Weights of a small GPT-style language model, trained from scratch on English Wikipedia.
Size: 13 layers, 2 heads of 64 (1 for keys and values).
Architecture: LayerNorm before each block, rotary positions, untied embeddings, normalized queries and keys.
Training: 90M tokens, 5504 steps.
Each number is 200 + 40 x the weight over the matrix's rms, rounded and kept within 0 to 999. Layers, rows and columns count from 0.

# v: layer 7 attention value, 64x128, rms 0.099, rows 31-63, columns 96-127
# o: layer 7 attention output (transposed), 128x128, rms 0.143, rows 31-63,95-127, columns 96-127
# gate: layer 7 MLP gate, 320x128, rms 0.162, rows 0-33, columns 96-127
# up: layer 7 MLP up, 320x128, rms 0.151, rows 0-33, columns 96-127
# down: layer 7 MLP down (transposed), 320x128, rms 0.147, rows 0-32, columns 96-127
v31,264,156,185,181,198,144,155,234,167,238,200,225,192,169,203,201,182,250,194,205,195,141,191,247,188,188,216,150,268,277,199,197
o31,136,239,250,266,203,208,202,191,202,188,249,251,206,158,242,198,245,224,202,190,157,157,135,163,200,106,176,229,100,175,135,102
o95,231,218,172,226,225,191,221,247,201,230,126,194,207,189,189,225,193,183,254,162,186,231,148,187,201,218,235,179,142,221,196,159
v32,175,156,203,178,271,281,217,210,166,246,265,281,211,164,243,241,194,249,174,226,248,249,213,199,131,214,173,77,217,184,212,264
o32,179,196,206,232,248,297,280,161,193,265,226,245,206,147,209,124,228,163,229,182,224,77,167,252,171,136,263,131,221,225,200,246
o96,181,239,222,177,250,266,179,186,204,229,182,113,211,146,224,235,184,202,192,171,193,208,173,232,202,115,218,162,183,232,269,240
v33,176,242,140,229,187,229,249,249,211,159,141,158,176,132,194,172,263,182,165,190,212,148,192,177,199,152,200,266,188,252,177,209
o33,184,146,258,201,249,195,219,219,198,143,246,216,249,237,224,153,179,230,160,224,180,204,263,165,195,248,200,264,175,182,210,153
o97,199,202,210,296,127,190,233,173,207,149,156,213,267,224,162,204,254,268,196,285,214,196,181,234,162,235,253,182,188,222,132,147
v34,222,209,224,187,178,236,172,151,128,204,205,213,166,170,161,163,202,146,209,281,121,175,171,212,166,262,155,222,220,233,191,216
o34,175,197,210,150,177,226,190,152,222,222,240,177,168,189,266,215,191,194,179,220,204,190,242,111,205,159,216,140,173,204,195,203
o98,231,155,185,180,192,177,233,154,179,214,223,228,46,189,241,200,228,199,193,247,192,179,251,204,235,176,202,157,150,225,232,186
v35,197,229,172,168,217,189,196,169,167,131,185,205,192,257,206,134,273,158,161,210,192,274,186,169,193,248,118,154,204,241,239,151
o35,177,182,269,81,232,292,188,206,168,253,174,252,213,180,175,201,293,233,175,161,207,237,171,164,163,253,257,237,171,159,280,202
o99,255,201,175,152,182,195,179,212,199,208,209,216,210,220,128,130,258,222,189,198,191,228,89,169,113,182,171,219,198,215,303,226
v36,210,257,221,196,205,189,168,210,157,160,145,204,194,236,142,137,183,185,246,265,189,138,163,213,131,192,223,214,237,187,202,210
o36,180,245,172,220,148,197,185,273,164,187,135,206,210,178,160,183,188,190,239,165,214,194,260,247,196,231,125,209,211,134,200,197
o100,291,156,221,249,173,254,199,218,179,160,206,211,189,166,135,104,185,185,195,211,249,164,221,194,129,184,181,149,179,160,224,222
v37,251,233,230,144,188,204,264,221,223,234,137,221,202,245,159,257,236,235,201,187,232,195,161,163,219,220,234,200,114,272,232,242
o37,124,225,199,252,149,97,227,239,207,135,263,88,259,188,122,174,189,236,199,215,233,175,203,232,231,186,192,173,131,206,196,215
o101,184,232,226,187,178,113,180,247,196,206,193,124,270,203,193,195,151,236,279,275,243,226,191,257,200,264,239,210,205,275,217,165
v38,225,153,207,218,150,171,195,263,119,207,227,247,260,206,169,137,159,163,179,201,188,253,316,218,176,180,219,152,194,172,236,225
o38,168,155,196,170,303,268,189,190,203,181,160,206,207,278,237,213,154,258,253,211,240,281,197,174,225,195,216,212,291,156,168,161
o102,215,181,169,201,204,181,209,173,258,268,147,139,222,165,151,189,160,173,237,147,238,181,192,201,142,175,175,169,212,213,235,210
v39,250,231,175,170,246,212,172,198,204,210,189,250,259,162,241,166,263,178,223,291,194,205,188,154,211,249,207,144,216,253,214,239
o39,200,206,174,190,160,248,223,200,199,175,196,257,197,185,226,133,252,164,264,228,204,133,141,213,232,237,269,212,107,202,218,218
o103,264,214,187,260,131,152,155,156,243,140,213,207,234,152,145,77,217,160,127,263,254,158,169,225,203,220,209,169,127,257,285,204
v40,228,236,202,214,167,185,182,189,222,177,170,170,158,286,235,91,148,137,156,197,165,241,167,169,136,211,233,205,185,216,225,203
o40,309,166,206,199,260,152,200,241,241,192,170,196,204,178,177,218,218,243,232,252,222,238,218,247,199,246,164,158,241,261,227,179
o104,301,191,185,213,156,213,206,172,216,199,197,245,174,198,153,237,282,175,194,246,286,172,185,185,133,186,186,162,194,237,137,198
v41,186,244,235,186,134,227,144,184,255,229,160,252,183,150,251,206,132,172,227,256,158,140,231,149,212,254,242,213,269,218,168,153
o41,129,250,168,239,154,219,210,205,229,178,248,138,144,195,212,224,179,210,252,269,146,242,146,167,280,116,201,143,185,168,175,157
o105,186,230,207,253,290,123,209,263,191,165,206,171,100,160,259,285,168,158,203,202,147,236,161,180,257,249,237,203,185,162,191,202
v42,227,248,133,223,212,260,212,284,142,232,186,215,194,223,252,230,198,175,207,230,164,88,191,146,181,289,236,220,241,207,177,223
o42,190,208,165,225,186,224,250,269,187,203,182,130,179,207,216,160,169,180,257,157,189,129,190,269,243,269,217,142,208,150,268,208
o106,197,179,197,262,173,206,228,205,177,190,158,202,139,187,199,208,185,220,241,267,200,168,253,252,242,264,270,208,199,199,213,219
v43,202,199,181,226,176,190,226,211,153,137,223,237,247,241,177,213,176,197,247,169,224,197,210,192,145,215,238,150,221,176,191,268
o43,237,178,196,154,154,167,214,150,242,175,183,162,162,197,241,218,174,223,197,123,210,189,242,182,235,212,172,171,236,212,300,203
o107,215,197,130,231,121,144,273,231,258,162,261,200,207,207,205,174,186,171,249,141,256,177,278,223,210,144,250,224,230,190,268,178
v44,176,146,240,175,201,188,151,156,141,180,225,269,223,145,242,125,143,201,219,159,154,240,200,185,219,252,173,169,242,182,234,184
o44,248,250,176,255,213,203,257,146,257,201,242,139,188,218,233,189,226,255,172,236,200,257,168,202,242,82,205,163,174,246,116,149
o108,307,224,150,232,156,137,183,178,257,215,301,177,122,191,231,190,223,150,153,176,199,183,270,190,269,189,178,131,183,205,175,218
v45,213,217,199,232,167,102,156,198,185,159,152,162,236,146,221,220,231,227,202,159,232,284,233,173,205,203,204,243,134,225,219,226
o45,143,174,223,139,232,245,226,214,157,197,208,266,262,212,172,201,194,222,235,203,158,218,227,196,224,186,228,297,156,164,281,121
o109,221,244,206,196,171,185,183,185,209,210,201,159,245,167,169,236,251,191,174,229,219,171,213,259,201,213,212,190,181,232,237,229
v46,215,217,118,181,218,177,227,216,189,210,200,142,222,286,107,176,208,205,173,217,186,160,205,214,194,194,171,230,159,236,220,184
o46,166,167,232,174,189,237,189,236,119,201,150,226,208,184,213,202,223,175,203,135,210,159,222,212,166,263,177,259,171,144,268,145
o110,214,193,171,189,166,245,182,216,170,241,156,211,223,180,171,178,179,189,265,151,197,176,225,208,186,251,232,240,156,257,184,198
v47,243,216,192,152,181,257,207,183,197,160,232,179,195,225,146,156,281,185,181,153,129,110,114,255,162,150,195,186,212,274,224,204
o47,255,190,204,221,240,118,173,187,231,182,183,212,207,191,230,199,180,168,169,143,217,203,246,203,180,216,80,212,165,267,176,192
o111,298,226,170,263,131,162,270,154,195,196,215,233,123,180,186,168,223,243,241,228,216,195,223,167,204,222,284,149,152,262,106,145
v48,174,337,171,227,241,126,151,174,209,127,150,213,158,185,185,234,152,186,222,167,281,329,209,207,151,181,183,165,221,210,230,252
o48,189,305,174,139,143,229,230,216,245,177,165,167,161,222,231,296,177,269,179,198,144,271,261,138,265,144,228,143,188,97,268,161
o112,245,276,241,185,203,213,213,126,232,206,171,135,202,206,202,254,185,258,164,266,256,222,198,249,224,141,231,112,262,164,225,282
v49,165,124,221,208,243,219,160,300,191,254,177,208,149,139,270,159,136,172,185,239,228,148,261,229,252,254,195,257,244,198,241,194
o49,147,176,176,262,137,247,276,214,173,172,228,215,216,192,212,152,218,213,235,206,200,135,156,191,187,107,170,215,149,147,132,158
o113,203,222,148,201,167,170,193,310,199,204,188,248,174,177,205,224,183,71,239,142,178,122,175,210,226,229,189,185,143,144,185,174
v50,118,218,207,181,237,145,294,240,141,184,202,171,183,239,196,173,182,215,206,218,170,216,233,181,130,253,139,251,204,154,179,257
o50,243,176,204,143,205,221,226,227,229,214,204,104,179,218,227,150,181,208,186,177,240,211,273,221,175,244,145,148,189,155,272,243
o114,253,123,226,193,177,243,208,264,202,225,224,132,240,178,177,235,175,178,190,169,221,186,238,246,161,249,233,221,104,206,279,209
v51,297,87,237,226,248,155,125,178,150,205,173,174,223,194,201,174,179,238,188,219,203,184,267,146,233,273,169,239,230,214,243,173
o51,201,177,238,150,156,276,223,182,176,204,248,265,204,197,117,186,216,193,242,213,205,193,173,188,237,208,234,275,146,234,115,186
o115,243,173,210,139,169,171,174,222,198,198,245,277,130,201,149,152,217,129,154,185,196,195,191,172,224,186,176,219,210,226,198,199
v52,181,193,204,222,169,233,199,126,228,266,263,215,215,181,164,190,223,243,166,204,190,181,170,195,223,125,201,233,166,204,208,163
o52,209,151,219,187,288,250,159,132,166,190,229,246,294,160,151,138,211,165,139,222,252,191,190,227,230,127,222,259,163,336,164,227
o116,236,183,218,138,188,231,218,140,215,193,233,219,194,197,209,166,292,227,152,226,198,178,183,191,173,149,234,198,150,248,173,173
v53,179,281,208,188,214,189,165,176,303,151,223,277,154,159,198,205,217,149,173,237,172,165,206,212,175,203,178,129,266,239,230,154
o53,172,273,167,235,279,217,174,164,248,219,194,226,193,158,300,198,181,206,203,232,153,212,177,188,214,168,162,147,140,184,222,136
o117,280,300,151,193,191,147,243,147,238,252,223,192,138,139,220,235,251,241,155,206,178,240,137,183,256,185,259,82,158,213,178,204
v54,253,157,288,231,218,159,256,213,215,294,217,90,154,175,135,179,170,169,201,222,180,227,245,226,166,199,197,200,225,150,169,210
o54,204,146,126,176,194,222,180,213,194,198,157,195,161,217,260,215,187,208,202,278,212,217,262,236,211,274,180,220,216,181,145,199
o118,139,137,282,130,194,287,128,221,178,184,174,146,187,157,189,180,118,203,157,182,265,192,207,202,216,211,183,251,255,190,153,260
v55,248,163,228,235,115,243,171,205,231,212,162,225,147,200,159,113,202,215,194,223,258,155,190,244,207,204,271,180,257,220,182,224
o55,186,236,166,283,280,165,151,239,154,160,210,211,238,225,231,195,205,159,242,198,258,276,125,180,189,139,160,226,240,244,195,212
o119,208,232,213,268,168,293,173,262,200,151,121,190,266,180,157,192,205,189,210,172,215,214,133,170,147,217,259,164,184,204,176,194
v56,149,75,185,240,176,285,126,174,265,189,187,234,239,178,229,191,245,231,178,156,221,227,214,186,199,226,185,163,221,190,255,224
o56,258,157,263,142,269,205,260,123,220,197,237,288,213,214,192,185,257,142,214,218,214,149,213,179,181,179,255,255,202,325,148,163
o120,205,231,206,173,254,204,205,189,221,233,199,235,264,190,178,235,248,89,161,129,169,161,118,168,170,140,176,164,200,229,211,176
v57,228,167,196,250,146,242,119,236,191,218,225,225,177,182,240,228,234,198,190,243,158,154,179,222,182,255,192,217,264,205,217,173
o57,240,211,206,197,183,229,159,202,272,218,177,188,152,182,215,248,195,154,242,176,209,182,209,168,197,182,209,193,185,220,152,234
o121,234,185,192,185,151,155,194,175,167,196,219,251,156,227,160,202,261,198,200,245,165,189,198,165,203,201,222,196,220,151,169,198
v58,98,190,225,190,151,271,326,167,236,190,185,160,146,145,232,158,203,213,210,174,145,207,193,179,190,189,252,175,144,183,199,159
o58,199,209,253,223,240,171,209,158,205,262,258,164,210,158,193,237,204,214,101,162,182,141,137,206,231,146,170,186,186,202,172,273
o122,181,187,167,283,173,198,187,208,239,168,182,195,198,253,231,237,195,229,211,252,180,142,230,300,217,197,178,184,192,144,209,240
v59,229,163,204,210,208,200,228,234,230,231,154,153,136,199,117,221,226,188,179,211,217,170,205,184,253,245,189,271,152,225,217,191
o59,162,154,177,183,247,217,144,225,107,158,249,170,233,170,175,185,232,125,120,123,218,213,187,220,241,182,169,303,220,205,261,259
o123,209,206,155,182,178,168,178,293,256,195,204,205,191,183,175,172,162,211,242,183,227,212,185,260,250,209,275,264,178,237,173,175
v60,159,264,162,203,203,128,181,214,232,215,183,188,159,199,146,172,156,197,160,174,206,222,181,163,169,215,171,294,273,198,225,142
o60,168,210,239,132,153,241,242,194,204,221,232,210,162,212,146,198,242,225,221,237,178,249,164,213,249,193,201,208,138,143,201,165
o124,262,163,251,125,226,221,236,167,175,215,170,219,174,214,178,269,264,166,179,190,183,230,139,183,174,222,225,171,169,186,156,216
v61,264,140,263,215,236,97,140,192,147,239,247,184,212,149,254,152,234,171,154,277,153,211,195,182,146,213,165,179,249,181,179,215
o61,220,137,182,248,209,264,205,234,250,180,167,189,210,216,242,151,199,195,270,209,230,221,187,258,175,214,202,189,113,240,152,172
o125,281,191,207,186,148,252,178,186,207,144,214,225,147,130,193,160,248,153,151,164,211,211,147,168,201,218,149,197,151,226,213,176
v62,290,179,134,188,179,214,233,154,339,203,238,253,231,197,140,178,217,249,204,230,246,153,186,203,123,92,199,103,216,246,222,166
o62,182,223,169,155,249,243,173,122,184,218,214,222,195,199,248,176,206,189,185,226,148,224,209,137,230,226,255,159,148,270,228,205
o126,212,234,212,205,171,297,177,132,227,199,173,193,235,186,206,127,221,276,205,257,188,268,162,120,189,195,237,169,170,290,213,176
v63,314,265,213,219,144,218,252,156,160,174,171,228,222,261,133,271,202,214,190,232,178,296,219,187,182,187,219,153,145,213,180,271
o63,212,217,269,98,239,226,184,185,207,172,230,116,220,157,183,247,178,179,135,104,210,259,268,200,178,190,163,184,201,259,274,240
o127,229,196,190,191,175,228,207,234,288,140,215,149,200,192,222,223,144,219,235,167,244,192,256,252,214,161,242,185,212,229,239,203
gate0,223,185,228,197,208,233,228,178,169,219,235,244,232,180,192,188,154,143,206,218,217,208,107,274,155,175,229,178,157,204,189,194
up0,226,171,209,174,232,222,243,184,297,189,146,193,167,174,232,163,170,144,239,244,227,195,179,186,206,219,215,178,147,183,175,146
down0,219,296,173,198,237,180,149,158,188,203,282,204,234,195,235,166,180,203,209,110,226,226,154,221,210,168,272,197,194,227,233,168
gate1,278,188,169,195,233,179,269,264,160,197,185,162,173,185,197,203,200,192,240,165,207,218,115,251,223,160,200,164,92,256,231,179
up1,186,243,202,240,236,180,178,236,205,159,275,136,213,205,226,267,182,179,226,162,161,259,279,255,219,190,235,173,255,194,198,246
down1,235,292,175,258,155,209,116,231,215,174,207,177,229,182,235,253,165,162,241,242,208,247,208,146,137,242,196,194,230,193,193,265
gate2,189,164,157,268,184,200,234,164,202,165,206,168,233,213,206,167,203,226,193,153,239,275,103,240,121,197,231,218,183,198,258,222
up2,141,178,167,172,140,213,257,161,186,222,224,140,134,203,234,199,225,230,215,160,261,164,225,203,231,218,165,175,188,192,256,220
down2,169,125,199,229,192,157,171,242,181,215,239,201,121,202,135,200,166,157,183,191,185,164,131,231,151,210,149,180,260,142,203,167
gate3,258,155,188,188,184,152,197,243,197,190,209,127,241,143,208,267,204,180,163,144,177,181,187,205,143,245,189,167,153,175,205,258
up3,192,238,162,268,195,199,234,253,182,176,233,225,212,183,287,245,242,228,249,278,206,198,152,208,179,255,211,190,131,174,233,142
down3,168,169,216,180,187,94,240,242,212,216,194,194,180,156,204,232,210,178,144,165,195,186,172,187,200,258,213,184,161,212,191,169
gate4,202,155,182,252,128,236,216,213,109,204,182,215,186,204,212,240,156,212,220,168,211,205,237,234,213,170,260,279,247,183,250,203
up4,223,276,197,229,225,182,201,192,142,227,296,208,247,196,195,153,254,142,144,201,269,199,111,229,221,195,169,177,191,183,270,203
down4,163,256,194,188,270,228,266,160,232,251,214,211,177,224,126,132,161,200,177,273,189,205,225,218,193,233,134,271,185,133,241,139
gate5,318,310,215,226,280,189,169,219,224,296,193,121,187,170,220,239,190,216,215,224,143,211,201,188,248,186,250,71,223,211,179,157
up5,208,191,165,219,195,133,209,169,207,219,156,163,238,190,123,267,201,183,121,234,219,191,254,183,225,221,239,135,235,132,251,249
down5,216,184,234,193,212,204,242,220,176,230,185,189,215,175,225,113,254,172,177,275,124,138,176,197,124,190,153,237,263,362,128,144
gate6,226,255,158,171,252,188,216,182,207,229,242,194,168,151,178,239,230,191,234,173,232,231,213,247,258,211,222,173,206,206,145,248
up6,232,154,234,165,228,183,249,283,114,202,202,229,286,191,213,191,185,221,233,156,218,246,259,228,203,153,271,174,193,210,218,164
down6,217,240,262,168,228,220,298,192,244,188,126,202,203,216,96,250,257,172,216,253,132,209,205,212,169,196,239,236,149,231,199,159
gate7,195,207,133,192,233,214,156,194,265,139,226,170,198,232,156,174,176,178,215,171,216,161,184,289,205,178,265,184,193,185,208,198
up7,151,274,187,103,211,199,187,235,269,220,217,184,226,247,182,177,219,198,230,168,212,235,137,165,184,260,149,176,162,175,170,177
down7,205,297,261,178,236,158,198,195,178,289,192,155,196,191,203,216,253,162,206,155,125,98,196,207,205,177,243,188,213,207,188,188
gate8,165,157,198,182,253,192,221,248,118,189,188,208,133,234,217,169,204,178,234,157,157,148,216,162,152,266,266,163,213,266,209,254
up8,175,206,194,267,183,170,122,231,216,229,260,222,233,212,221,110,231,239,126,274,166,204,185,232,173,169,228,285,246,170,166,159
down8,168,161,196,142,201,169,181,167,184,170,217,240,203,111,167,241,218,177,277,264,246,258,203,170,189,183,144,269,233,137,218,285
gate9,183,115,163,251,167,148,226,245,277,123,195,198,263,171,192,181,157,191,189,223,249,175,164,216,144,186,258,162,174,207,231,155
up9,230,175,118,201,195,261,159,155,185,309,121,204,218,224,282,231,222,129,228,174,259,230,139,171,197,107,249,138,160,198,254,246
down9,201,218,214,255,138,203,232,186,249,195,197,189,171,211,190,258,156,202,218,299,122,199,154,284,176,242,213,229,233,115,215,252
gate10,243,273,245,175,247,96,194,236,169,185,227,213,194,257,223,189,195,200,201,205,150,240,123,178,166,214,223,265,194,192,265,188
up10,172,213,112,257,212,133,223,234,195,168,173,178,253,242,256,212,131,248,185,230,223,271,210,227,331,196,214,218,204,225,154,252
down10,255,167,124,176,199,177,286,113,254,226,182,201,223,196,192,247,155,171,223,256,204,204,201,204,261,192,234,233,132,167,321,231
gate11,218,183,171,276,185,237,131,162,111,227,229,153,158,173,172,250,146,262,231,132,190,260,241,156,188,164,211,239,222,180,204,164
up11,161,219,274,161,205,132,170,211,208,234,194,102,185,144,181,164,176,266,157,210,160,236,201,218,192,159,184,236,194,243,173,215
down11,137,243,246,161,191,167,164,244,213,169,178,200,223,231,195,186,190,213,179,197,225,239,126,200,258,183,216,226,180,240,183,247
gate12,183,235,196,195,171,270,233,167,211,213,271,163,195,230,188,218,153,178,231,161,307,268,232,237,172,170,225,154,140,313,222,173
up12,205,234,162,239,205,230,234,199,223,206,237,147,231,242,220,255,210,217,215,248,241,181,186,199,235,217,264,211,131,147,173,219
down12,227,237,172,167,203,165,213,158,267,162,184,206,252,218,191,254,268,275,160,252,251,177,216,151,198,205,289,232,194,267,170,210
gate13,216,173,200,178,281,137,201,235,136,226,214,177,239,134,182,168,189,260,207,188,233,183,206,167,221,229,216,165,164,156,225,143
up13,150,163,193,236,214,247,58,128,240,193,125,247,206,177,120,190,220,219,215,130,265,184,152,199,258,254,171,202,119,184,235,175
down13,138,176,180,208,246,207,174,129,193,228,187,251,276,196,216,177,144,186,280,174,197,251,163,285,185,188,227,205,292,139,215,206
gate14,236,235,207,142,208,164,206,184,158,190,254,238,196,157,193,192,182,190,278,197,193,157,209,227,176,227,160,207,206,155,211,167
up14,161,268,89,198,245,219,154,230,212,235,161,143,170,246,161,214,215,264,249,208,209,222,229,199,191,254,209,240,102,191,179,228
down14,178,201,142,161,230,222,136,194,171,241,272,223,221,194,249,218,196,156,245,169,181,164,215,222,125,266,229,210,239,241,273,138
gate15,228,175,174,218,185,184,137,243,219,155,262,203,133,116,238,222,159,210,226,207,156,186,227,166,243,162,240,176,221,207,254,199
up15,195,242,233,237,185,192,220,195,264,213,147,165,223,228,210,148,266,188,183,240,186,195,182,221,254,227,242,254,212,186,190,167
down15,196,226,208,193,150,187,180,223,155,234,206,110,221,196,205,239,188,177,237,246,194,192,236,202,185,204,193,224,175,159,287,171
gate16,204,258,164,194,232,226,228,168,214,256,215,222,253,192,183,305,209,252,188,215,135,191,181,186,198,182,219,234,162,184,162,180
up16,174,218,207,176,219,182,241,143,212,212,271,198,197,175,188,214,227,164,204,187,165,165,148,224,184,249,182,212,231,210,226,217
down16,194,205,264,103,212,196,193,221,190,189,176,256,163,157,215,148,242,156,121,245,249,217,191,172,174,218,227,183,194,195,205,238
gate17,208,270,147,235,265,311,144,169,162,289,242,184,227,281,168,230,193,247,255,183,202,195,145,188,171,174,143,220,205,183,269,210
up17,183,232,166,211,257,135,209,220,333,234,223,181,323,228,234,196,157,185,203,231,198,258,203,162,195,226,157,202,203,229,142,276
down17,229,160,212,141,138,146,232,271,190,146,253,262,194,244,226,210,168,205,142,194,161,150,169,200,252,161,159,129,241,205,268,204
gate18,282,280,175,255,184,273,240,217,249,257,218,99,234,183,218,259,205,202,187,264,154,205,249,234,92,133,206,211,193,191,181,247
up18,206,272,119,241,176,174,216,192,246,198,206,237,174,225,260,188,176,183,190,181,260,223,237,200,146,204,204,141,283,197,151,224
down18,195,174,185,285,173,272,267,190,242,252,241,265,240,243,266,202,231,225,270,214,211,148,175,220,303,167,193,240,223,137,231,197
gate19,142,309,175,253,187,187,126,222,241,227,266,137,184,255,162,213,255,272,264,168,205,221,216,210,126,249,150,211,146,187,176,199
up19,194,162,252,170,238,181,259,175,278,230,190,178,177,179,193,211,102,148,215,278,195,274,225,124,193,196,235,194,194,206,186,162
down19,132,160,170,214,151,264,216,195,155,204,242,183,216,226,202,97,308,254,219,209,200,185,180,202,205,249,185,156,234,110,137,210
gate20,312,238,193,180,118,173,133,196,200,133,236,157,284,168,125,185,175,272,244,222,170,211,187,172,126,230,214,225,179,174,274,151
up20,230,237,145,179,200,193,197,176,147,164,157,154,252,146,201,180,194,258,243,238,170,174,192,165,197,236,190,213,212,209,233,211
down20,184,222,127,230,188,220,211,183,150,213,178,269,182,223,244,224,210,184,221,257,189,197,217,138,200,176,164,260,242,183,187,154
gate21,222,172,244,173,179,209,167,193,186,182,197,202,183,95,272,179,145,210,212,196,170,241,163,219,237,208,224,244,139,247,280,191
up21,228,196,153,216,200,218,103,221,180,188,77,203,95,247,177,298,153,241,212,154,298,160,218,267,166,271,171,175,256,188,224,223
down21,247,264,226,201,118,166,178,212,204,183,246,223,162,172,222,192,229,222,196,215,191,169,223,228,168,176,266,206,248,186,130,203
gate22,178,209,232,249,213,285,165,254,291,240,187,202,159,134,214,272,94,186,226,180,240,182,144,125,227,191,237,164,203,214,186,216
up22,132,228,168,162,209,232,178,122,244,236,158,236,216,211,218,285,178,244,162,166,211,224,211,192,199,288,96,207,192,152,204,186
down22,211,259,154,202,190,165,276,165,202,201,174,239,161,153,206,140,207,195,239,192,190,229,235,212,182,288,266,232,253,231,246,205
gate23,187,238,272,182,199,280,207,169,238,198,207,152,179,118,225,209,235,208,170,226,205,225,156,285,140,264,213,132,176,227,248,165
up23,208,183,228,179,220,189,221,254,159,191,219,218,169,236,227,255,161,240,207,227,199,137,132,175,212,246,203,149,190,177,159,221
down23,225,234,208,154,250,294,149,182,234,251,228,93,237,131,164,259,259,220,188,243,252,206,194,248,212,200,191,186,173,237,237,157
gate24,268,188,213,258,199,196,153,240,202,235,221,117,216,229,242,158,209,269,218,205,156,244,180,194,228,159,192,198,260,126,176,181
up24,245,125,219,255,168,172,172,163,207,257,239,140,162,148,271,167,122,167,197,274,182,175,220,234,225,205,182,178,241,151,201,228
down24,164,208,187,167,146,239,239,152,177,154,144,244,163,269,223,215,229,172,206,278,227,259,219,201,220,213,130,169,203,233,131,206
gate25,171,233,215,183,228,123,204,222,203,206,206,154,159,197,199,216,251,182,135,141,180,238,200,137,206,168,185,156,210,220,283,229
up25,225,221,186,234,160,198,233,223,315,194,168,156,180,214,137,184,167,162,209,171,162,238,233,164,182,188,205,149,289,161,205,224
down25,197,139,236,188,223,192,141,265,228,234,142,237,251,205,189,170,160,200,223,258,213,247,224,216,218,195,164,240,159,136,183,255
gate26,225,248,145,242,214,160,222,265,254,193,204,139,131,182,214,206,157,215,245,251,205,174,148,213,240,225,251,207,115,252,263,211
up26,328,270,225,178,197,224,238,228,262,175,247,188,179,115,223,138,187,224,181,273,208,186,216,188,163,189,222,158,228,211,195,52
down26,283,249,235,243,139,212,239,192,217,163,227,238,188,215,91,39,241,214,242,184,181,138,213,167,170,230,242,216,244,251,164,144
gate27,207,239,189,234,198,248,228,240,246,262,170,192,195,156,199,166,191,244,217,263,260,160,128,277,226,211,264,182,162,278,162,213
up27,204,261,197,211,123,151,211,104,144,258,180,236,195,254,190,228,196,208,204,253,231,170,186,194,261,279,236,250,151,252,162,276
down27,192,183,233,116,188,165,79,152,172,205,241,238,194,187,193,214,246,182,171,225,195,238,219,168,221,241,131,257,239,100,244,198
gate28,208,171,243,248,217,197,201,196,182,210,262,197,216,240,299,220,205,202,254,266,185,233,199,243,192,230,237,125,155,184,166,156
up28,183,106,150,188,222,193,141,177,153,261,203,249,240,141,168,117,228,182,252,258,286,229,249,199,217,263,194,241,119,219,235,172
down28,181,243,192,212,182,87,185,185,165,151,246,124,228,224,134,186,191,163,180,224,131,197,167,177,167,153,252,207,223,252,245,212
gate29,200,192,155,226,227,230,225,227,144,293,192,231,162,195,193,122,162,268,239,105,243,122,201,212,149,189,231,225,222,225,278,160
up29,194,174,180,218,256,185,183,253,193,252,270,208,297,148,203,257,194,162,273,179,170,183,193,164,229,177,257,172,176,236,246,200
down29,173,202,199,202,285,162,133,139,80,240,187,181,236,192,272,245,195,215,284,174,190,174,205,197,209,166,192,228,237,237,176,221
gate30,264,196,173,241,263,212,246,159,172,191,235,176,234,154,202,229,105,223,233,193,218,168,163,224,163,262,246,172,191,133,258,237
up30,174,190,212,236,141,203,218,231,259,185,220,188,140,192,85,175,178,212,284,224,227,203,221,200,211,165,203,195,177,218,265,225
down30,157,177,209,210,201,172,226,241,246,148,151,105,210,224,169,88,160,223,120,239,206,203,181,152,246,251,227,155,154,174,223,188
gate31,208,197,211,213,243,179,246,213,219,273,107,151,182,171,196,147,174,115,237,207,182,163,149,208,236,170,256,210,198,205,258,169
up31,157,153,166,162,216,134,224,180,213,212,187,247,180,192,280,189,154,140,226,179,180,328,253,186,202,139,226,207,139,134,167,213
down31,192,194,157,225,131,157,189,192,213,297,189,162,262,180,261,235,137,182,226,240,202,195,165,185,213,161,162,126,168,217,211,181
gate32,181,251,140,260,215,222,172,172,204,218,210,170,195,208,187,188,197,215,192,195,163,277,232,243,258,227,202,142,257,250,232,233
up32,220,243,188,204,220,150,145,197,142,218,188,171,212,280,270,196,230,229,196,251,135,189,206,209,170,174,187,157,134,147,108,222
down32,221,297,217,218,174,209,205,215,227,215,211,198,260,250,161,120,128,189,192,182,199,196,134,257,147,220,234,201,254,176,201,172
gate33,238,188,149,170,231,259,184,175,186,173,232,212,140,176,248,177,149,188,228,258,155,182,167,213,222,197,212,187,169,204,161,140
up33,166,257,220,227,193,191,167,144,198,313,177,166,194,146,246,271,147,230,208,192,194,262,252,179,254,234,124,210,191,212,179,257